Part of a small language model's weights.
Size: 9 layers, 4 heads of 64, MLP 896 ReLU.
Architecture: learned and rotary positions, no biases in attention or MLP, untied embeddings.
Training: a variant of Adam for these matrices, 140M tokens, 8856 steps.
Each number is 128 + 24 x the weight over its row's rms, rounded and kept within 0 to 255. Layers, rows and columns count from 0. The size above them is the row's rms in percent of the matrix's.

# layer 2 attention key, 256x224, rms 0.0963, rows 70-100, columns 0-111
size [104 118 108 106 107 113 104  95 116 122 110 110 127 115 152 114 109 102 103  98 102  84  89 119 103 102 130 131 115 105 114]
[[134 120 148  96 116 230 107  99 133 127 112 120 127 103 149 121 133 122 108 130 104 101  98 113 127  82 134 115 107 133  94 143 142 130 121 100 136 167 114 116 138 124 167 165 100 151 155 119 170 161  97 137 117 166 119 151 139 131 136 148 124 126 143  67 108 124 135  93 115 143 109 118 131 131  98 134 127 103 176 161 123 142 114 174  84 164 114  89 119 147 140 101 120 138  95 108 132 136 141 144 118 141 153 129 151 124 151 129 125 111 144 135]
 [ 65 111 143 124 155 127 110 153  99 130 150 147 129 135 126  92 174 150 147  95 140  97 138 145 130 133  97 115 153 171 130 142 104 133 147 133 125 127  94 128 111 169 136 128 172 164 136 128 136 131 149  91 134 128 113 120  94  85 146 156 139 179  79 119 131 161 126 139 122 126 139  99 147 163  84 131 155 115 117 115 123 128 177 130 155 103 130 139 128 100 120 141 173 109 104  81 131 120 123 126 160 150 112 124 129 174 143  89 113  88 128 138]
 [134 122 136 130  94 141 156 113 129 112 100 122 139 130 145 148 105 105 125 173  88 114 139 119 103 107 143 124  89 103 121 150 152 129 133 111 119 166 131 126 136 109 137 143 110 117 166 104 141 139 124  90 149 152 173 131 120 114 102 104 115 129 181 115 144  89 110  90 106 138  96 172 157 121 137 157 123 122 146 128 112 143 144 149 116 182 119 105 141 166  97  88 127 173 116 115 127 113  97 160 120  94 160 128 133 108 164 142 113 122 174 134]
 [156 152 113 134 137 129 139  98 108 138 111 130 123 155 136 178  78 114 147 155 157 153 120 108 146 119 156 138  94 107 173 114 119 128 129 150 135 158 137 136 123 119 126 110  71 119 153 113 127 121 120 177 135 120 117 113 144 156 118 100  97  98 136 131 145 141 131 141 150  99 122 162 116  94 161 103 125 156 121 141  90 128  97 141  78 134 111 122  90 170 105 106  87 126 175 178 158 130 119 104  95 154  95 123 150  92  80 158 148 155 126 134]
 [135 143 104 123  95 126 119 102 149 150 121 119 155 130 121 144  98 119 103 133 136 103 129 143 124 167 160 133 138 111 152 107 136 112 119 154 150 118 169 133 128 112 136 124 112 105 139 132 102  89 107 138 157  94 165 135 159 163 114  81 133 111 162 191 170 139 148 109 135 160 117 155 144 111 146 110  87 142 114 138 137 151 140 110 179  99 122 161 125 151 129 124  72 129 187 157 121 151 116 109 123  92 140 135 139 116  66 174 128 141 112 123]
 [109 109 131 154 145  97 108 160 142  97  77 106 193 111 109 123 121 131 104 132 105 112 120 169 129 128 101 111  95 118  90 136 165 155 123 132 126 104  73 104 110 182 109 185 151 143 111 155 159 145 120 101 132 135 141 123 109 110 132 138 124 169 125 134 146 126 125  93  73 162 105 147 176 149 117 154 114 111 133 122 152 147 172 106 162 110 133 107 146 123 132  95 158 140 114  99 129 134 144 166 148 125 144 153 105 157 169  68 138 114 165 132]
 [129 154 130  99 116 119 106 137 134 158 191 138 107 123 126 123 158 121 117 107 166 104 127 129 138 139 142 138 206 157 154 111 101 101 124 134 162 140 155 132 131  83 148  98 115 127 157 113 123  93 132 145 137 130 125 161 136 146 125 117 171  93 104 140 131 147 139 144 171 106 172  96  82 128 136 103 125 115 115 132 114 144 109 107 151  98 141 170 115 131 135 174  84 119 154 176 118 132 126  85 129 144 111  91 129 121 102 157 138 163  41 116]
 [170 114 140 112 101 128 128 127 130 122 143 127 102 131 147 160 123 131 128  82 177 109  80 136  92 160 111 131 173 172 121 100  82 121 138 195 103 158 147 128 149 144 142 107 104 129 145  97 174 140 164 127 151 131 143 114 125 152 125 128  73 146 114 137 150 128 117 127 105 122 138 123 146 118 125  99 122 147  97 145  96 128 117 146 124 116  97  86 112 139 130 158 102 142 154 152 127 119 112  81 119 156 146  97 121 143  81 158 148  97 161  95]
 [123 146 129 149 116 114 158 136 160  62  67 102 194 107  96 125 106 134 149 141  90 135 116 117 125 148 122 142 101 112  96 139 168 144 146 133 123 103 116 120 132 163 134 142 161 136 104 167 112 115  78 115  99 104 127 110 105 106 114 124 130 154 139 122 138 115 109  96 108 147 104 141 179 164  80 162 126 138 142 127 151 118 130 129 150 139 148 126 143 135 131 125 111  94 116  98 115 142 115 139 147 106 162 160 135 107 157 105 103 127 166 144]
 [145 106 130 109 116 140 146 119 102 172 142 138  84 139 156 132 120  97 112 141 136 118 139 130 134 116 168 119 149 117 146 161 119 111 134 143 123 170 181 140 135 101 157 120  82 107 169  91 145 135 156 132 159 150 162 155 154 163 136  91 136  99 141 136 131 102 136 123 124 131 132 150 119  86 139 118 137 103 152 155 116 154 122 146 107 117  96 127 102 170 137 109 137 158 151 168 133 117 137 116 100 173  93 127 126 132  89 141 134 138 114 104]
 [144  94 101 130 112 136 154 130 127 138  69 120 166 122 119 143  79 109  99 175 141 158 112 122 128 150 164 135 120  83 139 114 171 127 131 144 140 125 175 128 122 122 130 154  97 104 119 100 139 143 118 143 116 132 109 145 135 130 106 114 113 121 158 125 137  83 103  95 106 157  95 167 122 113 126 130 138 125 161 160 117 177 124 154 127 143 127 124 138 123 146  79  97 189 149 109 122 123 132 163 120  96 145 159 135  94 130 120 107 119 170  94]
 [171 125 161 127 122 165 138 131 132 138 130 124 117 142 148 137 133  93 119 150 152 113 108 105 107 131 146 159 160 165 142 155 125 129 127 132 134 172 118 136 118  96 166 130  86  93 162 109 160 135 129 165 162 125 140 134 184 161 110 117 112  89 145 115 121 108 153 113  96 123 132 129  90 125 121 111 111 127 122 127 103 150 122 152 124 117  90  69 117 171  96 132  99 169 139 171 124 118  92  91 115 136 154  98 133 114  76 167 157 143 145  86]
 [150 130 143 158 112 124 144 125 128  86  79 127 166 110 125 161 100 115 146 127 104 133  86 118 108 126 112 125 127 112 116 134 122 137 116 142 107 137 106 136 138 140 149 152  98 122 100 122 154 148 141 155 140 136 145 110 147 127 120 115  81 151 152 134 133 128 122  82  92 152  97 147 161 126 118 134 101 134 118 130 113 143 155 144 139 164  97  59 153 118 122 112 136 149 137 150 118 118 125 119 125 117 165 165 121 120 132 106 115 113 224  93]
 [129 115 126 177 117 131 119 124 153  92  92 117 131 138 112 144 122 129 133 123 111 120  82 132 108 119  86 154 112 131  98 126 128 142 124 146 110 133 104 130 141 157 140 144 150 139 115 157 137 143 121 156 134 133 136 108 161 114 142 132  91 151 154 124 127 144 137  97 113 141 107 141 194 138 120 124  94 151  99 119 123 126 143 152 140 137 103  44 134 138 116 133 122 115 117 127 115 128 127 121 140 120 167 133 117 110 128 123 142 121 215  92]
 [ 94 136 107 147 103 120 134 116 125 152 162 124 130 139 124 118 113 148 110 139 131 129 140 113 128 114 119 140 144 126 119 144 142 128 140 130 142 110 132 132 127 143 101 110 144 133 167 185 105 138 116 120 133 113 116 139 175 109 132 108 168 132 138 103 138 135 162 176 175 101 147 112 138 120 135 102 129 125 117 146 155  76 122 111 160  97 144 198 113 134 117 139  84  56 116 113 122 124 124 127 121 142 103 116 147 122 124 132 125 148  80 175]
 [119 134 150 147 155 108 126 156 107  91 130 107 123 103 131 131 112 150 142  94 127 138 106 167 111 110  78 136 135 126  82 156 133 149 123 149 108 137  85 136 164 148 133 157 156 160 138 139 155 151 139 133 141 142 135 108 132  96 147 163  97 194 148  88 111 140 123 149 107 134 120 127 181 139 125 126 138 145 105 129 136 103 138 146 129 100 144  59 145 119 114 135 160 119  99 108 115 118 141 122 136 147 154 141 120 133 150 112 133 118 172 122]
 [160 122 151  97 101 119 148 102 133 166 114 127 140 142 144 126 113 119 118 146 168 115 160 132 110 165 167 113 147 119 171  95 137 123 123 117 152 121 167 117 121 104 126 109 101 108 110  92 138 111 120  90 137 125 135 120 127 193 122 115 109  98 123 168 154 103 120  76 143 146 145 158  71 100  97 125 112 138 146 138 123 176 115 115 136 140 117 163 131 126 165 112  98 207 149 140 142 127 130 130 127  82 134 128 115 109 100 167 133 104  92  98]
 [168 123 130 126 136 152  95 178 126 129 138 129 109  92 129 123 135 149 107 118 133 113 101 111 109 124  87 115 115 158 127 145 124 124 130 142  81 131 141 122 116 174 107 140 206 172 142 156 140 126 106 123 128 113 115 115 148 132 140 147 146 166  95 105 139 123 135 166  93 125 103  98 163 156 157 106 119 130  88 138 128 121 115 124 135 118 131  98  73 142 113 184  95  98 127  97 135 124 118 106 150 144 141  79 159 142 104 105 158 156 191 108]
 [103 118 144 173 159 135 111 154 116  86 149 120 126 123 127 128 148 146 143 112 102 126  88 143 115 113  84 151  95 123  90 165 126 140 114 131 107 119  76 139 143 160 126 156 189 132 124 175  94 143 139 138 139 144 107 119 141  86 135 152 134 173 143 102 106 143 136 163 127 122 115 108 166 156 134 119 147 138  96 122 142  85 147 135 141 118 138  69 116 119 106 148 140  75 104  93 129 118 130 130 141 154 146 138 144 148 148 103 122 140 176 134]
 [141 142 150  88  76 132 141  88 171 123  97 118 148 104 122 137 122 117 143 147 132 132 143 132 108 123 153 139 162 102 151  69 112 125 119  74 179 120 123 128 125  77 151 112  92 136 121 114 126 135  78  99 134 127 127 137 123 145  96 127  91  89 122 110 122  94 167  65 113 120 157 128  89 140 100 142 147 114 140 126 126 110  96 147 101 150 129 149 142 111 112 115 110 165 104 151 132 161  84 136 110 108 144 120 121 107 129 167  92 143  76 144]
 [140 156 142 106 104 104 166 108 147 146 117 136 168 116 149 145 127  90 117 155 116 117 135 120 120 134 141 124 162 119 137 110 126  92 115  95 150 145 102 135 117  96 144 113  79 122 148  70 162 134 124 120 124 137 167 165 131 153 111 104 125  69 102 126 131 104 113  49  88 126 155 134  83 130 127 135 134  80 178 165 135 145 124 158 111 146 108 145 126 156 103 119 139 180 125 166 122 134 101  97 122 159 132 110 114 116 120 138 123 109 101 125]
 [123 119 142 160 140  98 142 143 133 141 131 110 138 146 131 123  74  80 131 132 114 136 139 139  96 142 115 131 165 106 135 152 151 161 119 146 137 152 135 149 161 110 148 124  72 153 138  98 160 146 169 132 139 152 172 157 126 168 126 127 121 139 146 161  93 130  95 102 146 132 127 133 127  92 114 138 151 122 143 151 135 154 143 143 138 117 110 177 154 164 138 112 177 131 134 181 114 119 153 131 108 172 123 156  94 122 130 131 137  87 114 138]
 [151 110 108 108 116 131 106 114 153  89  99 121 120  83 123 152 141 153 134 146 155 115 112 162 117 123 118 127 105 133 102  78 114 136 137 118 106 127 118  85 108 163  98 136 196 154 137 166 153 137  84 116 136 126  93  89 152 122 143 145 120 167 122 128 178 125 162 174 127 150 124 100 179 130 141 123 102 153  85 116 128  86 105 106 131 128 145  95 108 112  99 158  69 124 112  78 120 161 116 148 136 124 129 111 150 126  89 127 132 164 166 133]
 [158 143 115 116 120 125 137 112 134 164  89 137 167 124 155 122 125  86 102 177 124  95 132 103 164 126 112 107 128 149 120 109 129  95 129 106 174 120 100 114  85 128 106 120 128 135 184 145 161  96 120 117 140  91 151 107 169 149 140 129 144 103 115 111 173 101 158 107 124 146 115 140 125 140 141 139  77 111 151 111 104 144 173  97 131 167 116 110 110 146 120 134 101 127 143 131 142 167  84 108 139  93 138 105 153 135  85 129 159 130 136 140]
 [ 97 140 120 156 141 143 121 123 103 115 115 112 118 148 111 123 148 148 155 129  95 133 146 152 121  95  90 127  99 125  83 128  95 106 132 126 127 123  83 153 138 152 130 139 145 127 124 181  88 125 145 128 144 141 115 116 128  57 135 125 115 162 134 132 105 172 146 144 153 129 133 121 200 150 127 147 137 132 118  81 138  65 130 126 135 123 140 113 164 124 109 110 153  71 107 109 147 158 125 138 142 131 124 136 130 155 125  98 100 142 152 172]
 [145 138 134  99 135 164 135 129 129 110 129 139 151  95 136 128 151  95 151 156  90 135 112  93 156 105 107 119 140 116 139 135 100 124 106 105 130 159  55 137 110 120 117 116 130 108 113 124 129 118 123 160 129 155 142 131 123 110 125 156 131 121 115  90 109 106 131 114  94 131 114 105  72 141 160 128 120 103 148 133 116 111 142 121 101 156 130 102 101 142  64 149 160 113 105 145 148 178 108  97 149 168 129 127 140 149 160 126 140 144 136 140]
 [117 140 109 134 128 148 102 146 109 144 145 169 113 128 141  68 148 144 111 109 152 127 116  98 132 136 133 123 127 150 125 143 112 150 133 169 137 120 156 131 149 118 107 103 129 139 155 118 116  96 119 169 130  95  85 146 113 127 160  97 167 150 102 117 117 101 154 158 117  90 115 118 110 150 170  87 128 124 126 105 152 138 122 119  92 142 109 158 104 112 164 174  79  83 136 141 128 129 164  94 131 125 114 130 174 129  78  95 157 125 134 138]
 [135 134  89 161 119 139 172 117 119 133 121 119 141 129 119 163 112 139 145 167 155 162 170 129 147 129 143 125  80  88 170 103 143 108 132 155 144 154 108 148 127 132 102 117  89  84 114 116  72 141 132 119 144 112 141 113 164 137 124 117 130 117 144 156 139  98 131 134 130 124 102 192 108 122 175 124 101 139 113 102 134 126 103 144 120 147 117 151 157 135  77 110 132 127 143 121 145 132 114 115 108 143 116 163 109 131 110 159 128 168 167  90]
 [146 142  99 118 138 131 118 105 146 159 120 132 124  99 140 147 119 123 115 141 170 138  96  85 119 161 146 110 146 119 155 123 112 121 143 140 135 141 157 130 132 141 108  65 103 118 159 152 111 101 103 131 162 107  92 102 150 140  98 122 166 117 104 151 121  92 140 143 126 142 148 159  90 125 158  66  85 163  98 117 125 140  85 131 126 115 146 167  96 121 131 154  84 120 160 129 137 139 163  98 111 147 136 126 175 147  68 147 173 157 101 147]
 [165 160 130 147 109 170 126 141 144 157 126 145 125  95 119 132 111 124  91 178 128 128 100 112 146 142 148 127 117  96 102 148  96 146 131 139  99 120 160 147 138 115 120 116  91 124 106 110 117  74 145 139 112 123 113 145 136 153 128 108 161 125 157 142 125  96 141 116 117  84  96 154  98 127 202 104 126 117 111 130 156 138 112 130  89 128 127 142  73 166 130 123  78  71 139 138 113 139 161 140 129 128 106 109 161 101  94 130 126 132 141 137]
 [110 142 130 109 127 140 105 140 113 131 171 125 139 126 162 129 159 163 113 118 154 127 109 112 114 142 118 115 136 132 127 113  74 135 132 118 177 115 112 121 136 136 110  77 124 143 128 136 112  92 132 130 134 120  48 135 145 110 109 142 160 114  91 124  85 126 157 150 135  79 168 125  97 145 158  80 121 163 106  86 144 120 119 128 113  97 127 155  79 112 122 169  83 129 121 105 128 118 152  96 139 173 112 101 138 113 104 134 141 157 108 136]]
# layer 2 attention query, 256x224, rms 0.0932, rows 71-101, columns 0-111
size [112 106 109 109 108 110 112 106 121  96 118 153 121 127 114 109 118 107 106 101  83  95  99  98 100 103 108 116  98 112 126]
[[143  96 132 127 137 132  78 179 112 163 168 132  72 128 108 128 132 155  92  95 145 106 115  93 139 113 157 103 161 148 125 152 116 121 129 105 131 109 146 166 141 152  91 114 144 117  88 121 167 100 138 142 129  97 131 142 186 141 102 107 156 111 124 129 122 115 147 179 147  95 138 153  86 122 136  60  79 154 103 134 118 169 127 123 140  98 140 131  93 106 131  89 135 113 131 163 131 134 156 106 150 173 110 110 146 109 134 100 133 143 103 143]
 [135 110 150 144 151 107 145 100 124 101 123 102 147 116 140 135 136 102 135 112 123 151 155 140  88 121 169 133 140 124 117 105 122 131 119 150 135 182 112 129 142 111 158 164 106 109 107 126 170 147 120 135 124 149 185 110 126 118 122 131  93 156 147 152 145 164 118 112 101 171 143 136 151 102 119 145 133 113 102 120 121 118 110 148 121 144  89  93 166 135  91 114 149 149 134 122 109 120 104 134  97 142 161 155  62 152 107 123 142 138 147  78]
 [ 99 114 130  86  84  92 161 146 179 116  89 120 152 144 143 110 122  72 151 125 120 118 135 123 137 158 117 126  90 121 101 103 149 145 117 126 109 111 106  86 113 138 121 144 153 145 111 152 114 101 151 106 144 137 106 104 125 112 146 131 134 172 149 201 155  97  82  79  82 177 126 123 175 132 142 147 182 132 114 119 111 142 144 126 136 132 109 120 134 168 145 131 112  70 172 149  88 137 148 122 147 110 108 141 123 158 105 148 189 104 124 108]
 [126 142 125 145 118 105 185 141 153 119 102 147 148 168 130  89 143 112 130 133 141  60 104 155 108 167  94 143 130 135 119 135 106 105 138 112 141 121 112  81 135 142 136 170 146 132 117 127  93 104 100 119 142 117 100 150  96 141 173 139 133 124 130 138 163  97 129  82 133 181 141  94 131 165  99 182 161 109 167 133 141 131 117 131 142 148 159 112 123 147 159 153 129 144 152 154 142 170 130 124 151  97 129 135 153 129 129 133 135 104 115 147]
 [188 114 136 181 158  97 168 113  73 116 131 111 110 165 124 130 119 144 130  95 147 114  81 140  96 111 117 145 156 140 123 138  87 109 114  77 169 170 150 114 127 139 157 137 102  85 122 124 144 155 102 153 121 157 149 133 135 154 129 154 108  89 124  70  83 135 150 108 169 122 133 131 110 142 106 115  92 128 143 108 146 120 102 143 113 121 118 111 127 137 116 125 135 183 103 149 139 151  89 161 148 111 136 124 106 111 135 121  85 147 124 141]
 [106 142 128 113 118 160 101 173 125 154 160 163 122 136 135 114 136 146 114 130 128  92 129 129 170 148 135 121 159 115 148 119 130 117 121 140 102  82 128 140 134 153 101  98 158 169 144 138 109 122 130  76 142 104 109 161 111 105 126 111 165 140 137 152 157  81 138 148 112 107 155  55  82 113 147 118 154 124 149 154 105 131 144 129 127  88 143 142 109 113 153 120 118  83 140 147 131 127 185  68 141 160  99 114 171 117 108 153 110 150  92 135]
 [133  97 144 136 131 107 132 121 131 147 139 112  98  62 115 133 108 105 112 123 115 132 142 116 115 122 144 116 125 142 140 139 159 163 128 130 100 161  81 119 146 172  80 144 201 133 130 167 161 101 124 147 115 124 131  90 134 133 169 126 133 169 119 138 135 162 129 161  87 103  81 137 170 155 147  96 132 145 121 150 136 137 152 131 122 161 125 122 144 150  88 118 101 112 142  91 140 120 144 119 100 136 139 128 124 152 156 113 141 105 167 114]
 [146 121 132 140 134 130 173  87 104  96  95 146 140 165 135 131 148 121 158 107 119 116  86 146 123 142 137 170 132 138 120  96  82 102 125 100 149 150 143 128 122  89 181 119  85 102 124 103 124 155 105 150 140 125 129 143 134 144 128 127 111 104 139 105 116 126 125 106 145 158 117 129 125 125  96 137 101 125 164 101 140 137 107 136 122 136 134  94 133 106 152 150 148 177 106 149 115 179 116 150 163 121 152 147 116 109 120 128  90 130 156 133]
 [106 106 116 115  84  99 109 134 169 121 138 128 135 103 134 145  91  82 125 153 124 152 160 133 151 124 133 103  97 119 106 141 176 171 137 162 123 119 146 130 135 149 101 141 161 119 100 137 148 107 155 109 118 119 160 113 121 145 159 122 123 140 115 168 147 141 101 156 112 152 107 171 172 119 169 139 131 112 130 149 130 130 163 123 158 127 125 142 141 152 103  95 135  89 144 127 131 117 128 140 100 122 120 168 148 165 157 127 161 119 122 128]
 [128 119 156 147 120  75 147 123 145 113  79 124 177 120 129 108 147  87 140 163 106 148 137 161 126 150 147 136  92 109  95 125 121 114 122 141  96 119 117  69  93 125 159 115 116 132 109 124 113 138 130 115 128 146 147  96 150 124 162 159 105 141 133 149 116 154 111  96  81 179 121 151 161 116 137 163 118 105 129 147 134 169 113 114 121 127 136  87 139 178 142 122 141 141 116 120 119 135 119 162 164  72 132 161 125 130 115 152 159 152 163 102]
 [104  95 104 111 142 114 118  95 150 112 123 130 134 107 122 143 108 125 130 160 110 149 118 107 140 153 118 121  92 142 114 136 158 150 128 112 115 106 137  89 119 179 129 150 187 196 125 151 120 128 100 109 121 175 119 140  81 137 166 122 110 161  87 149 171  98 104 130  77 132 125 114 190 131 130 166 142 115 107 159 138 114 140 132 144 149 138 135 154 150  92 128 124 117 150 130 149 124 135 126 124 144 123 180 112 158 124  82 127 138 153 128]
 [147 116 147 142 130 115 131  93 127  99  84 106 119 114 116 125 150 119 134 113 127 125  97 117  93 161 145 147 126 138 102 133  93 129 103 137 106 155  98 108 125 151 160 153 115 132 116  96 121 153 115 144 101 159 111  79 155 122 126 165 118 123 165 120 113 162 108 106 103 165 102 141 156 127 118 157 111 143 134 129 120 169 119 137 129 144 112  73 171 150 143 125 138 156 143 141 111 113 124 163 159 141 179 126 100 136 118 125 140 120 176  97]
 [145 124 141 151 149 122 141  96 107 104  71 108 113 114 127 127 147 131 126 109 120 135  95 112  94 150 151 145 119 149 103 140  95 147 104 117 100 148 114  83 136 152 165 134 115 148 118 104 118 168 110 164  97 179 123  87 144 129 127 157 125 137 151 112 102 156 126 110 108 158 101 138 156 121 102 164 110 151 139 131 127 153 114 132 119 153 111  77 169 140 125 133 145 177 129 139 106 123 107 159 141 129 153 157 105 126 119 125 142 109 176 108]
 [ 81 107 124 143 121 122 165 160 125 144 105 143 154 195 167  91 111 134 117 130 127 148 130 133 122  94 105 118 105 136 107 116 134 114 142 119 165 112 143 116  95  96 143 134 118 115 148 144 134 106 136 141 152  93 141 129 125 120 149 134 138 145 126  98 128 110 156 138 159 136  85 156 151 125 132 113 145 113 146  81 137  89 158 120  98 124 156 156  54 136 154 133 114 105 112 107 149 140  93 158 134  95  83 146 154  97 188 105 125 123 114 173]
 [137 144 105 163 152 110 111 105  99 126 105  98 117 137 125 124 150 159 124  91 154 172 102 110  81 100 127 168 141 157 123 106 101 148 112 107 106 121  79  96 134 105 126 158  81 137 132  88 145 158 135 154  98 135 104  80 202  87  75 161 120 120 153  91  70 180 161 154 175 128 104 149 111 122 120 106 114 164 121 117 149 132 118 130 103 140 124 115 129  96 130 135 102 125 107 134  95 110  88 171 129 139 160 104  95  85 155 152 145 102 141 136]
 [146 118 156  95 104  86 117 156 136 138 141 167 147  55 136 119  98  95 108 140 115 111 148 147 153 153 122  99 140  98 131 150 177 140 126 142 143 135 144 127 123 132  95 134 208 135 105 165 107 106 131 120 113 109 151 166  92 154 170 121 124 144  86 149 177  67 101 129 117 114 134 117 163 136 146 144 130  87 107 160 115 148 163 142 136 120 117 147 144 124  84 102 138 126 138 136 136 141 171  81 110 118 124 167 151 147 122 103 127 125 138 109]
 [117 105 144 140 158 151 132 102 107  85 109 112  95 133  88 123 146 160 133  98 102 124  83 141 112 110 104 177 152 158  88 134  76 115 118 110 134 137 121 139 127 146 181 139 135 133 156 125 133 150 107  80 137 152 125  90 148 131  92 146 102 139 160  87  83 136 135  94 120 119 120 119 142 157  95 146 106 150 115 118 112 139 155 142 139 110 118  80 140 130 144 139 132 151 108 129 101 114 107  96 161 122 144 111 105 111 118 119 112 120 168 114]
 [124 133 128 153 147 153 138 104 127 109  86  96 101 201 122 137 170 156 134 104 145 157 116 122 112 108 111 165 146 126 110 112  84 101 129 124 140 121 114 119 121 120 180 141  69 120 158  98 127 150 124 124 144 159 119  93 167  90  67 163 106 133 169  96  91 157 159  99 143 139 109 141 111 141  95 121 147 161 148  99 124 102 103 129  89 112 114 100 124 127 148 158 130 127 109 122 116 133  75 169 146  87 147  95 104  90 129 147 134 111 131 133]
 [ 96 111 136 125 170  98 162 150  96 150 162 159 146 180 163 118 118 115 162 151 132 100 149 141 122 128 101 117 125  82 143 130 166 140 145 111 135  99  98 117 123 126  87 128 188 161 138 164 130 113 136 140 154 104 143 160  93 101 184 133 147 148 109 111 162 107 154 161 125  95 121  46 136 144 139 117 153  81 146 132 144 103 145 132 105  99 130 149 115 115 126 122 117  97 121 130 167 134 140 124 102 117 122 162 175 120 153  99 126 121 111 158]
 [106 102  99 101 144 125  98 117 113 148 138 148 124  96 139 152 120 128 155 143 105 126 126 119 137 172 113 131 119 157 115 135 143 167  95 145  94 105 117 126 137 158 101 156 201 143 128 146 163 116 130  96 133 118 106 106  74  98 137  96 143 158  85 148 158 125 101 159 101 128 131 107 154 128 131 120 100 125 145 142 111 120 160 132 149 130 124 160 143 134 108 128 102 100 157 151 143  99 176 110 141 161 126 167 133 147 127 107 141 131 117 141]
 [143 138  84 125  94  69  76 116 126 138 132 111 121  81 119 143 111 110 108 142 161 148 129  86 122 128 144 113 119 136 145 138 142 166 133 134 125 123  88 109 144 143  88 142 126 159 126 110 162 108 132 187  98 118 114  84 146 100 134 156 173 133 106 142 132 146 100 172 134 119  94 147 136 106 161 107  94 119 114 116 144 122 147  98 113 138 166 150  99 107 111 120  89  80 138 151 136 147 130 168 109 137 162 128 150 116 143 140 179 112 117 154]
 [ 98 121 168 137 158 150 184 137 116 115 129 133 137 181 113  99 170 157 124 101 108  87 106 166 100 100  86 137 161 140  77 141 103 118 128  94 135 133 120 124  95 150 147 153 157 109 112 170 130  97 115 118 125 155 130 122 152 146 123 153  99 117 179 103  93 128 152  98 126 120 142  84 129 173 104 160 121 122 118 136 134 110 124 155 134 111 109  96 143 136 143 131 163 135  92 122 110 125  95 117 157 128 132 124 112 111 136 114 130  96 120 119]
 [104 116 150 155 127 146 121  75 141 122 110 140 126 119 141 118 167 113 125 126  87 103 107 136  97 153 113 108 131 170 102 128  87 135 122 152  89 129 123 125 109 175 155 116 185 162 130 146 140 129 100  97 123 155 145 122  96 152 166 127 129 125 127 129 139 113  90 119  92 152 175 112 106 150 138 174 106 140 137 137 129 149 135 113 137 144 120 126 166 141 143 145 151 141 172 148 136 108 137 127 163 149  94 170 108 169 118  77  84 136 102 107]
 [112 167 109 159 146 173 154 130 125 125 111 121 138 205 158 129 150 143 140 106 129 123 137 132 109 126 133 125 132 127 107 125 100 104 161 146 115 165 123 134 130  98 143 116  75  89 116 120 119 145 160 164 132 134 124 162 146 148  93  98 113  86 170  93 113 167 147 122 162 156 172 147  75 131 117 143 140 133 137 106 135  96 100 116 123 135 115 136 124 131 179 154 147 132 119 112 116 104  99 176 129 105 122 107 106 126 136 159 119 127  91 154]
 [ 75 134  95 117 147 150 102  89 130 138 130 129 131 149 111 153 152 145 148 140 118 151 121 120 123 122  86 149  96 162 124 131 110 138 133 141 101  99 131 127 133 188 135 132 137 197 138 144 125 158 101  84 148 158 101 115 109 123 111 117 107 136 134 116 106 148  99 107  75 129 181  95 122 147 129 161 111 147 117 149 113 116  90 115 164 128 132 138 177 141 168 169 141 129 134 137 155 102 131 115 162 130 120 111 107 155 102 120 123 127  88 128]
 [133  92 123 106 116 165 140  73 136 115 112 118 127 134 123 157 130 148  91 131  92 137 125 173  95 101 155 141  92 109  86 132 120 169 117 131 170 155 118 139 135 113 161 138  80 152 170 150 122  91  95 130 125 183 152 122 120 125 100 163 105 135 133 122 156 121 100 136 125 148 112 161 156 138 148 144  74 108 101 147 155 154 141 117 127 152 147 112 151 153  96  59 130 146  98 133 133 126 123 159 109 149 121 125 104 133 146 162 159 125 137 111]
 [132 117 142 141 115 144 150 121 156 117 129 146 156 112 135 114 144 139 167  93 100 108 154 181  87  99 105 183 120 123 133 116  90 136 150 120 134 138  87 106  99 127 141 134 157 172 137 171  71 120 110 114 114 126  90  83 126  88 120 145 120 157 161  85 125 102 133 137 102 140 127 104 142 167 139 118 110 118 145  91 125  93 141 147  95 117 111 124 119 128  85 136 109 126  99 140 122 121 100 125 138 147 142 116 150 117 135 160  90 111  98 165]
 [121 155 122 145 114 175 143 135 127  85 115 126 159 164 143 102 142 118 174 144 104 110 146 138 147 135  85 162 119 107 105 140 160 137 100 153 137 109 136 142 107 105 156 131 139 187 131 164 101 173 164  97 155 111  80 123 136  73 132  90 114 143 135 119 123 128 120 107 135 118 161 109 142 117  94 158 162 162 147 125 136  75 175 134 153  89 146 126 123 108 170 156 120  76 155  72 123  87  80 129 139 100 128 122 163 115 125 127 129 105 108 170]
 [153 126 140 179 143 149 147 100 112 114 147 100 168 148 109 145 118 128 175 143 100 138 137 124  94 132 119 183 124 107 138 119 119 118 147 146 119 162 126 127 150 111 179 161 119 143 178 173 126 140 127 100 172 135 145  98 142  96 103 133 143 172 116 137 123 155 108 113  94 123 116 111 124 137 122 137 142 149 139 150 128 117 178 104 122  65 114 118 136 129  81 155 133  96 111 122 114  90  67 134 117  99 155 114 138 115 128 159 115 155 106 164]
 [109 156 121 152 106  90 175 145 149  95  99 107 171 127 132 112 112 104 171 187 110 156 126 142 151 122 104 142 100  99 143 129 169 100 107 146 138 100 118 107  87 117 138 141 144 177 141 123 117 147 129  95 159 114 135 134 145 117 125 146 118 141 157 118 129 121 113  80 115 107 124 137 133 128  91 156 189 124 146 151 122  90 151 115 137 103 140 127 114 119 166 186 118 101 122  92 124 104  77 120  99 105 102 142 153 113 110 133 145 105 136 126]
 [129 130 116 111 158 149 100 159  75 152 195 145  89 131 140 130 165 180 123 116 140 107 125 133 158 106 110 139 158 139 139 180 145 146 148 108 141 114 129 163 148 145 102 102 158 113 133 137 160 122 148 112 121 110 100 139 157 135 111  97 152  93 122  94 107 127 151 171 145  71 146 104  86 147 158  77 127 139 135 145 124 137 118 120 132 100 141 149 115 105 113 111 135 129 101 101 133  95 123 118 135 150 122  74 137 118 131 114  88 150  99 160]]